{"num_hidden_layers": 18, "hidden_size": 160, "num_attention_heads": 5, "num_key_value_heads": 5, "head_dim": 32, "intermediate_size": 640, "vocab_size": 2048, "hidden_act": "gelu", "norm": "layernorm", "norm_place": "pre", "norm_eps": 1e-05, "positions": "learned", "qk_norm": false, "attn_scale": 0.177, "bias": "qkv", "tie_word_embeddings": true, "parallel_block": false, "init": "normal", "init_std_qkv": 0.0465, "init_std_o": 0.0577, "init_std_up": 0.0665, "init_std_down": 0.0665, "optimizer": "soap_variant", "learning_rate": 0.00625, "weight_decay": 0.0, "lr_head": 0.00465, "max_grad_norm": 2.0, "warmup_steps": 200, "schedule": "wsd", "decay_fraction": 1.0, "decay_shape": "linear", "final_lr_fraction": 0.0, "batch_tokens": [16384, 32768, 65536], "max_seq_len": 1024, "doc_mask": true, "train_tokens": 155600000, "max_steps": 4590, "dataset": "wikipedia_en"}
Each number is 128 + 32 x the weight over its row's rms, rounded and kept within 0 to 255. Layers, rows and columns count from 0. Numbers have three digits each. The size before them is the row's rms in percent of the matrix's.

# layer 4 MLP up, 640x160, rms 0.0663, rows 424-444, columns 0-159
091:185143163139126148135168165123128164145109176120086156136157123133111080126066088170083159131148158097119101105150140092143197132082196176168151111079146156124177165100099121064112126119171063144099095158153142087077200145102144125125190170120114109109135135112077088087094130139100145128174122105128113092114096217161161106138117102125128152146165178120134118073132133088148113109131106114116128124109177061080208163116106115116105104098129097083125126097076104071132181148091133
094:160152195093113160103086156148087162085079133077089129188106163077089119119111166123181108119139076124099143118130063106045118138136155131183146129138156174122163141145111225173099137115158140170141150144107095131130124152126104097166147080087115143150126163119065098121114151137089101118092146051179104117160162114127158106128196086128097101159137181131126180165162087146133101088108134142097124147146167161101146120129110102139064176140079106180149091131174156148144087122177119
102:121149071104149087075128130159138116117136139128183102117088060103106126127099089134154137159160154105064106142109136109104167151081158094192142071205124175095208109149116116069196175152136070172122152073198097123153162140199068126081166125097093095147093092071114040170171129095150147102144116172127125088134082144127153112120128156101129139125177123163185120156137118095142062135149139133138148161140137128103101114131108116098126109151140115158131143152139146113082151160146145
096:133087170147188108175137104159084130139113108097035103178099114152133169089148144167143110126157105095115142112107122113175136144101119197148184106109173104167166173146091158125175145118131141199162145103089106132166145128189121125102163105139160117144141127204119132107125149121205078111047063159117133145182096113163107132164144128056154122100130115082084189151159137141154132131056124121087096134109140137167178135103109092122108103080103196115178127121110141158138130144107142
090:142143127082108133156095123129170098118079099126156133111056072141135192133081154130121134097135123128121132094138154222129121094064133112159175151152152097169126109128100153099069132096179151169115177126126118131203141064145132156156104135182088177187124148121138104120126115141123115155135119096183112152121186121142135134118108079087102129124135176162142133087125136169156108122086138066164150057190172190099180173104151122144144124106211160134152148132133112066089114128072099
103:159100111136140159115096114155141152134134113131123143125143133132134171056145155138110153129133144154134067094086103046129192110105126092173172102117105093134125109148137141146151133088088148159167163094096164103123093127165119085137165142192188185161095162141110110157055123225096123127164064111148190125109113112145134123145134149124134115175212129138124087148094123076124158135079105159127112069136161077119130160140154214139124140195176153135088131115147108048133110170138148
108:171175122129152101142128084127178208126123099093139100073083079112179171136128151155158128145133136072073118065120101091125132152080133139173130115127137103048088116120121132125127190085117081202107128105134064141157128207133127100133121128092091152124161150115164104132156084123147187122102038146161197128099140106160122124130173176108096138178116102146094144102162154099130135138132131128116138111052172141152182144127107093116099156138116151185143149139109054113128106177117168
113:166115166183154146134148153084182142121157157107135060160126115096124148129153119112148054107163080091078121152148103112070160102140188117079088089072099137151153116119127108136105127150102122148099199130105168064145120164106162120161100135112185117169061106118121075119109147137103101174159109152163185093183144148082111141102154111101132094140161133121115168137175189139126138129090129135116150177153069095068139167088109131119164097119163103125073135180119090226155095125104122
106:146169107128134121090182156149080146084129122169063070156167137115100075094119159099201075078142156132129106145101169121119096214189135092128082156130182167155140147131148148120113117123093174123205139175100181109153133110101163173162069108146130104162143140112127129179150096164127121091177140104111131152183089146157108129148090167098136068152127177087116147138155123145126093105103143178105074141182064126127120111134194075127136138135090121129080179134087128126095144121096103
096:104140165108101055158065152160130117163190076082141119163138164136135115137131123136182152179067076042131174168073108078105139205142077161212151139118072108132142170036126083218115136121129107126163122098111114160114153161114132150205197121092106112122108121124094153155116151092153156132154139098179088110088134149107125106124129156111116095134145111118136126129162101110116114074090140133127112157135109143141104161097120069121119104121133163107190123108086124115111130162128137
098:110179030205144161108140141131111088115191086142135111137165086128123181091146124182136169112149090168179100179100102123127137112158060159139128211108127160156070135113132159082153139096065148163130155150127130141134152140105092146138110096084195189087121119126107085154129152149144106166133053137141110157152135131105177123127107134143142134128133115129104121081136092123146154112156086138116139169075160133129122107082127174104177121081060120137179155058121126190143142087094163
094:216146134100117178147170075107105085087176164123163111176083134070168102120157094155130184113154165130125152130116094185118175146088164116136082139103118115156126083142059131104146099148126049179129140125155070128168121117114102113148117175136161116131152108075146128085109110159124049085149137134124187135158069100084108195145132129176096122215178121134071116101154096127094130137120096164126134136147143139144105136125139149172168163165150081076110137112097124122165138094078133
088:120082125173139206149118139142104109135177113155145190177097150146083213129145143128185114142108126107130120089078132078111146078131116074146120143143098126101105104181107119116096163098131136192184137105119149098153151146126157124149141074071147112156117095123156155140124098153148102056112079148069097050128100167146172132131104144107125131126144170071074153063125092152149121105149140156117101063072211130065133069152132157136084135091075141134091122094129139135144092137105145
093:155126156201175102134160064148100124106115137094160143118120117134095123157160131092111220131108070106141166145143176123050174150155128111169105143086103095094093169121134138130120112152156099126132126103119192128166125152147147098123106141064138114148120118083143097106125130076138111137114157013143144117198193129103127108140115097092098146083131168155200086137193148122090156175129164171059142164130146122139158092157104160119140053111112133137163105127096091139123159134084096
084:118149083123160170140116107135165097097084078099168121162118067114121096120131144131142108127130148158135158098143146146146089127137142102166180100162150122150126134104085093111120061115049116120145149103135133121121118114184152082177138120200152178164185145106102176115106174153083114089170136130085125121153117169121137094153106209067075169187136150087146156192076165145150139172090148181153117120195160089080154137125144125112082114160103135172194088158122169091115153156160173
091:100157124056111184097166200129084089167089203116156171156139127115098169141096137166121111146174105185142120092165127160151074143085119137124122161146098139105108108092143181178125062060148084148078121042125136100160152146075153126102101116181085052172163119123150113109117110122152055108143120160143149150095131182082119164099184106141128146113151187106116156097173143131131127157162153095103156157138139137158164065099123132147146161107115114173128137105093119128133138154079138
096:168173155143096090136135071084138124142120115105074130126153147121062119182110124083161128108107112123120099149166137160124150092093181105156153187156061129116155155041093059140074189168137147100144085130133107101112132172123166128164186153173125113077134161153173091111110186130142124173158111087165122119151109099151136170164154179113096082083107095125138119159168138085186155182120128144189159108109123107164148168143115131093135113157089119089186143063161131092153075122123105
094:172107086117179105115100141126143132128140165139131093126120159174108106120141066117141172085080136116167149118148136115200199150091117152104084086117091074168101171085140104103101141128146132103143173118107145053098201101160105081121116130130182157090152123143147146056123120074154211147112129199152126141148125154087081106081136140133082129127125151128117143151157134152131137089123179160192194110096197157131146155161102142140097086109178088157120135208091104110149147163129118
099:114179124154145089136131096109162135155114067066177105132124155083196093098121160116134047192099142091116141136124101108104146080114161129119159219188110126182120128170139112174176155132112113131128124074164127070184132107114072062137083133100190087128134157139099229118155131138082149198103162160152166101098176117093105120122087181140100135118122097119144148097132101108052108147116086156134153144164166158167128093153126143119146170114135135116121148106122107120125103116129151
084:156146061157156168143138143147126143071125095119187129119117077128157117139097153124125163154121087113140146114153174144109047106134120082172113110147128098135133154073094113188125106077103137065138151111164158118127173156136133126067174183113091139127140199138138181150137122133119115179141187088112155118131135104194134091145092058137103111128103096099142087116192119181163109145132166116067163139104167099113145150095180080203091110160095128102163115189147139051145128093132093
101:164177098126128112112121209123133126153143127178201155105152130143115210059130127110104168102182129073207119152129118108133149124127095134141153143068137129081074182102149175154117140107150134153159138126085136122117138083125176114115135194108151194119187088108081098134142128157112111158128092134106110176179129084067172052137096138090157114139150109123182125135105123141136102088133122045134152073103165102099102148145099149078113103116106074113143144110145128094179171148169148
# layer 4 MLP down (transposed), 640x160, rms 0.0664, rows 424-443, columns 0-159
099:136134114112110133108156126134077163092097094129121116065107087162093154149136095102155104131126188153083130204125088132094123140199110098107139106100126142145120101140158100128077126135151175088131181183075133192200108134051100166120151103237099143138085114191131159200064138130120118174148177115166126133129143114106083150098088108137139190128133121157119107207146123125191086124138095123111102122165109091111096173160160165128166121097135139107157151139102169120144124149108132
090:101169129119144124081156116120164099128146090157136166123124140173114143172088188107107115118140138056129124149137147144129099067154061156116119083120089176094137136132127080151108077160107152105143106128088155148123127154138144151152101142126165200102119104162192152113182128093188199119104119173088149141085090169160080129176082183154148097123103095117161075171097166136116199151150121165164097134100083095077095080197082130142146071115203128159095142140158142149151103118140120
105:156118137079146126064128194118115113070154129138152115077059149156106071153134098107174116158105138085119168130123125121137102133116183108057075121121103089215145089144069153116119110118115103146119184085109060134116157104142106093058178177124082136138074122138158142174109116107120125131120128150145129134120051213129165095149071105156110142102146087106092163134130124184151122153088125170097146144173076138111130123147136134086091127175173177163095080073145117147136127153118120
099:107096158121156164111115135134150130098069115156149090106235096144063082128063156089089160145128166114140065119108161156072154122098107109133130125121079100185098113208108141153139137099145144112166065104116094090128095131106075087141116107056112092136111173133154147150098116084135176098148162127148100132150153158150137087154142143198115087117113103170091137153159117157064149164126120150121085094050103145125138126103142061156172120147091116143151158167110112115144139141150203
096:153117113200178124161105103135142146124130134129125115141173153158112130156140109058177146154139143152142091063122108047141103143159103095089155076083159143108193130100172125119194094135109110083130072143140128104137082140142188068081160088103126100106066123114091136192105146102148141093114161112135148130134168208114115137107127116129140192132109125129099143113121133099118172146083140100071121181109040148159122070113108085155154115122088146103094168091114164146077143059118166
100:134136106129130161175096130090089125113125162181116065088118136154159111160108117139117097192092138191082182114144083138178158163138142116146115162141180177159157156145133166146073080139133155138097153174127128147097115090090138116094129087131101133141076132134136186081095050159142108174110100157144153127141146199129147155113174068100124157172185143162133187103118110084177125166089059125133146093093137169116137141063130065119121150093105094171118112088123068128101091102116179
107:077102084063117110118111142072130116108216132148121059142114137131157151102093141115115146136101107136111142161143075147124096131138101111180150105137129118056136134108185079129145142120097157157043120064119133125123141196132125160083108065161092151087108128100174136081123122140114178113121139165204152151124151144165147106141083101137164116152148131128189171128186097100105187155169163143096112108111076180089177125103157154170130183101108098052145114109117182083117100110128114
118:131068153150087163134089134068137179121128100110131137182129124105111134138151191154134087130153108118090146086180159148130149133101132125113106142136113175123073090147116149138156043127067090136120134134162129071146174090140137140148072085147177163175098125110184149182080088158080099116109097098099142109120089123133145112097174148137110161078129214132069113147144171169116093156074104125124144149173153079100119125160089181111195179139178175155107151151139108065138130096085126
102:129129165165191127182100153086092137122113129111056150116144158090064075122103072121096123128096144139124126117139135136156117152134126139138142146138091149088147133145175081101084088102129142156124061106123161148078196071132074077075186146142090138102165178076152116145119124115115131116088189160091127137159095104131151110124138115135084173132135144097130137105132129121149170114096142181120194138084127104212137077204125136152167115131102108163104081151212130067112064163135113
096:092082107129108139128160112078147122132128160172107184135162164104097142121140142110093167139104189163160135139104133156111084116170143155104120117113167091107059124125134115140149110127133138091109113138155172125114167101162149144171044138181138145114136141122089140140159198072069092090154136140150149079134158202145105119150129096116095129102168108129183146141078162173039107119110139080142166091131219107066143112103170141218141150188123121117089124152148142108141130050100129
092:090013091108106127140153154154121124147114074116165137081145149155135132112167157162115158101229138098132172049150142113114147145134061102119141089129137221106111115097152120130075175114134134110131094086151126125108154157097112129152158115084158097142159169086062051154130153135142116116153162122110138133191128184105147127113133126166075175083125118136109156116051101131118062118146109170123131124131172073108108139133133139080145068122105070101088124119133139130116170155102118
092:143132120117175142117175115139134140113176154199169072164173131131097163116173090149124103090120152134131132143122189118125132123100074117140148112095122120121218119169171141122121120094128137064121146151067185127110171089098145155163109153146131087128143194123159148115110115111172098114072069159153071160139104145108104140074139110058095119109183125117044151116146116150146154091140108119109142168049065077178094113152061163122130101089141169103136130114141096117060112103094143
092:101150110106160166054068136149056109143141125192066107175108128128177135077178130155112124164139136147107169202115156088154140212139127175154103098143168106151129129159119142107148086161136154125114120101146144196072111170149101122150141129157116082090120107164145153122114138139105143090101083107110117117121129138127091149102167140131100096181089137150135143174127165133167186185078128120174165167117170161175088166111150117079152126130055100145146106095143103181100070151200130
099:060192214138082140148158127109153112058139148176144125162097150145141100136078094228092081193139083180096173133147089106137101126115127084128129112102134143118164106128106142075139091131090168182166147152107116155087148100115123165167103122150133142157123114196141108104074128120188143194114150135112099135136123125100091130183131141133159138215175085142119113084086161177088141135129105117119110155108140136145127093130158157093160121090148100135168053127153105091117130092089110
090:107161113143142110115082158135117066159165138080175123098163066170130084102147172108128160127156123170127067147183166053166145151160120138164116137122102139127150086176076158126120115114127097163115163145119131180108152116094174173126095121116182130156084124187127154147149152078148084127080107075156196122117150216181094136174128171150145106156139122110119144076079095080144121094099076140102153124130176111117147140210129193129085097151112148164099111144166136167123124148091153
100:197074102139137154123167200126050119214156146061146106146114080131078209147120119114158149084137127104150127126154103137148107091157143133119127148128127132127158147140117168146167152113091083225148117109114155066094118156094191128118106185138123098153130088105064041163146119069126136105100091179174122150136096139162167140081104149125135147097089129129154097097091100175120184112126135068116140124133103129064158139109150116111141116083118150154101149095090083108124113131144119
093:108122099167165149198142149143124105133122099130093172128083129121158132143142093154101058147077136113072186131108150161135148186115138108180161073133130136151141095103149110100172082090156136106096154170159126148180152058135173096164122105090068152144130151154084167145057147141081139060093146131083066115089151139097136133126129086173137163086122125116122141160074159177082186163153134132172087068112178103182128085126167151116145128107125171057108086138121124108114160104113139
087:135129130126117135135108103123147164106097101122080141072077067145097112070140127108204182185116179126079131060123132172055154182068130159167133089119155123114140130190111103159153170095168129077166148114156133148103105185186179148158115153128137121074179102105093151150120146157155090143146196116092172136121109114136144135129145077161114137151081168133144132136090074148109142143174134112127129084113120102105114134075083117141164163170082129167100129135091141182177176090105181
102:117103121123042118123107104132111174114060191106161159115082161203219107144129107112119145128115140187153080107124071147132071117100079186150154150116120103139112108116174127151122119077149062104135138125065129159101103150139164134087170143107188118121141121138126153129106154158153089138126163136210123133159129136124135142168145137108099164147092125112134089158095118094184096155173083090140078160150157194091134143147159206110180166145162137116151122153104090060107115126146158
086:077160160079119111143182111141118117122156177115091118142090106092140147098158140115115065168169151200126115146138126165146152155073103133120169165135179141158141095155100170134088122155089185133082116197098119132143091110042133158146091136125185166114084150150159084142144119156154126186133076124093063110095128106109094132142100172156138144128151166133121150102062202115071103157103101133138143144177118110141139122181061083088111096093125150156086172091182139153110098095109169